Each number is 128 + 32 x the weight over its row's rms, rounded and kept within 0 to 255. Layers, rows and columns count from 0. Numbers have three digits each. The size before them is the row's rms in percent of the matrix's.

# layer 13 MLP up, 1280x320, rms 0.181, rows 1058-1075, columns 160-239
101:107093098140117100141087175161108116097128152086120163120152123144122122073140207108106131132120123110075166130130131162140147156121122129135118169168140177174118059146120128029127136104119099110187154116160175158094102104164128105182122097
100:192107143115136061106122143140122157174113110150129052126102121132158145142140142104127158136129138148118154100096173120080108132113103141124127163129091079142101133150148138159105089111119104149064114111152171096174124099160088133149119177
098:141121140092094155129075109128101139124164147112169177109138187082120155146094102127168067145181092065042159165172092109107189113147085150115144105086170106107068148115094176102134157173159127080128140085144126116081140174125132152137094116
097:142126110095122081110176179177160108121106106163206091120120082087097120128141101157115121133156112158152134097139111166127175104062137177126094114040126115109149143157109124161152069162106168138071142163068178136115168134161124085125099164
102:176111086122095156128109086099127142114041226096131120152084162184173102148125106171155137179160122110083102105120097153119147057093053131119127088047086168136134098113153133123165140110109099129114105082080119152090140144119171111129105121
096:151149157129114198102141158149151104044124131158218086135130103192090099109153179137096128092077099108140148158116089092148144114115124091112130107133198113135136167108123146115141119145133139163175137094087118126099149128135169140107100174
090:096093149144132086144117187122155121122134171082089160131125143134110084164116154129106128077156203120079113132073096098137141139137144150094120149108083094093093131162171157144160148163191192098107170123134158151149183166137147136163122114
104:150113145209099106124145063122130116102137106129121197120110120148163097090132169138045157218147171094112114128118095099139121094132130078136125102139131202087137084146111141101176170051059141127114129120122154155119117159174191161107167110
098:087121133177160178170190117123134138131177159122150097155096172108118121201170149141088099195144146183104112179098081087055143156150158173059126143178176086160111132209143130123154107098131164148150125159107116105124139144152138156148046162
105:121151119158101105123164114108156147138130067123130137077139099103135134125056154116108109103146144084121134073092150135145153158094108177133164095156169105131151116127136207178135111088111072084090132142133167129075134169114099123141092156
100:152087130136121119132157118128141100109090127099126111124128166129203070123201152127110159108146148157115206124123154120094210092137175050115154129122105146124129134125125086130132075127212107129105164042152137140110149178170119110136103189
100:102123156096139093077159178160114087092131102081133135180132148175134102107120173109115085140153231105129114113160197137115116067164140126111080145103164065170122140098125119120142122146134132104126163097158122194133134128150202131121154139
102:105138106167138118135112179114097160155100080130133115110163164131172125136178097131074103179140147137149155120135151130097195117083096120155118129197153104119123134150152150136148091150091151120105188078141090113158131196182168131140055143
092:142134098134076137176182143183170107151095139116144091115109124073123076111102122155095091141086112081157191074143151077140181145102135103148142136148135128129114226103170155126125131116095120097141159060178117167122100124140143132087064147
103:149151096201137154190166117150107171150075111112105097117115146091162115162106125187123093149133174127185122097107136128141140144126162148097130149037092139120120166099048156116156123150111127098090133094190110124075134091138070073132177167
093:096209133136116138118123154094138121119101147119090143159157128115149151173164096144156061086124100138096129161126119085094104154148107144118157093117185173148211150175115139145110105108117153064087093085093126143158103113110084112112130129
095:113142147148136173151166148077142159115063114099162125082133156133107135163074146141123135103124101124114157130131140124095078126163145101115139132082158154142153126109150060120120158086128140086056205088166199131178117115125161102103081068
092:128122117046180132125138156132100162125134144112070138133118122092126150133102132091204087112121118122124162095107090059165123089171097174130192150112121144164142097170078138137117091191145083123163155135165066107155169096089093150148040167
# layer 13 MLP down (transposed), 1280x320, rms 0.0459, rows 1058-1074, columns 160-239
102:097079114136130141184160120113140114187091113129164161163101156139182104096119132070107155142092144168080157137175059147115130155147106132104170141151139204129164093141137052128163125141085167108073123134145159120094085128113061140169129064
098:152114142122186146178176109083097134095083105152080123172132143087165098177098149106102149053175133107073120143168159110121120147163067048152169168134120103147114066160142200112118083116137108165128144095137093121115145111100127135121148169
097:145095143087110082140102065122101059130140109109128153120171085105099166142123118085164159115168142111101163102128159114070166124114023149204099113105118145140150101127108141088142159138116177116091132129139107137083124115131135255102214174
096:102165138128097115111078166157118146068072125138164140090114137162111112166103099129130162141167144113123146145134169062121148199107117106168163032130161146187094116134102111103155136068146212128118103105150155098142112173181136130150107165
101:094124192144127141100114099116179060108145121198111127161156122102139178120161130140037084151148126143136168114122148115110190117079162178157156159115141148110108191143124111104126165141078147136160137082140131083176148053136134133141175109
095:175165070153112118098158149138128138159084169201167138139159079133114143124122106089140157068117115174162097135116114105145135114182144138071119137152060187154114119168127084143170107092149177110092134064145131102088096095152145214211094168
095:185163094152059087167125154081103091143152130162139089091125136177141138118114158148112140139131131045150142114150160203131136092084193099121080159141145124158103097095078161113133131117190122103157141120160119108117109095085099085147115140
107:068123089163126120152137096136121137125090130143153075174149103129074121146149125139195138152150164065130093141135161147138096121159096107156104096141137167144100133113091127065047144135151165157118150181130134139120175130079147113143182089
100:104136122132154055104107134104142061108061130152118147074174123126157144136120137082157089069172131111149180126127093152080108136143146074050204149164135117159110082123091118154146164206108189139111105121101134105173076088122141167117076148
099:112174137168157114097149143098155144154108133120202122105156209122073128075117167109100144130104147126129129113082114131148099115119108184133111134186179146139078132094136186217093089160174056119165138105108125150101135165087139105117112097
100:148108158120187067090182131128121114151154075141152085124090130163150105144153098106094127101115162152136120155162116122128126132101129153151113142125038168158172133129129141125167156155146139062086089115157109100108134144090124076188075154
098:133110151146167096114097136075113143120173030149120158070097133134182110171197154103034155106180137109145137110109175124149140151147102124140098137091139135107133110101227135123087108108097136116114169149061130123145122078134133076095131134
103:120121116108109171095090073159167130074066101137073138136111101113101145182088140105143109155150146027076133122108177106120147128144184093065158110192158110141121119104170158139121150149116131149132148125118141110154173123152144173147043106
095:111070148120085116114122082099144151153089105119110146154086112119098180142126162132119117083059119104141146089161173184155146168091175105134188107104152142149102136124080157126150116119154134137141132153095095129097125127137091136080002070
098:158106092158114147117089176107177178124156141101167140147124135133095123100124178082106135124165121107125131077121109099159174116093141157180132166112117145105150111117121138101105140135102132077178153101136100170110135144138139158178068135
094:119197087112144105089134145141105121182067067122155101093157127169147162112111102186141135137115092133190163149198170175144117104132132161152145141131148098112152190170130096109164113175104201031084172095076112185112149137111124014147066100
103:122137059111125136112097047103101064166228076145092170182147108113075139064164141179157098087119074085135128124127124062084111125135179112129136145149155094168124094138151162098119125143144190170141130108149074070111157149039089096105148088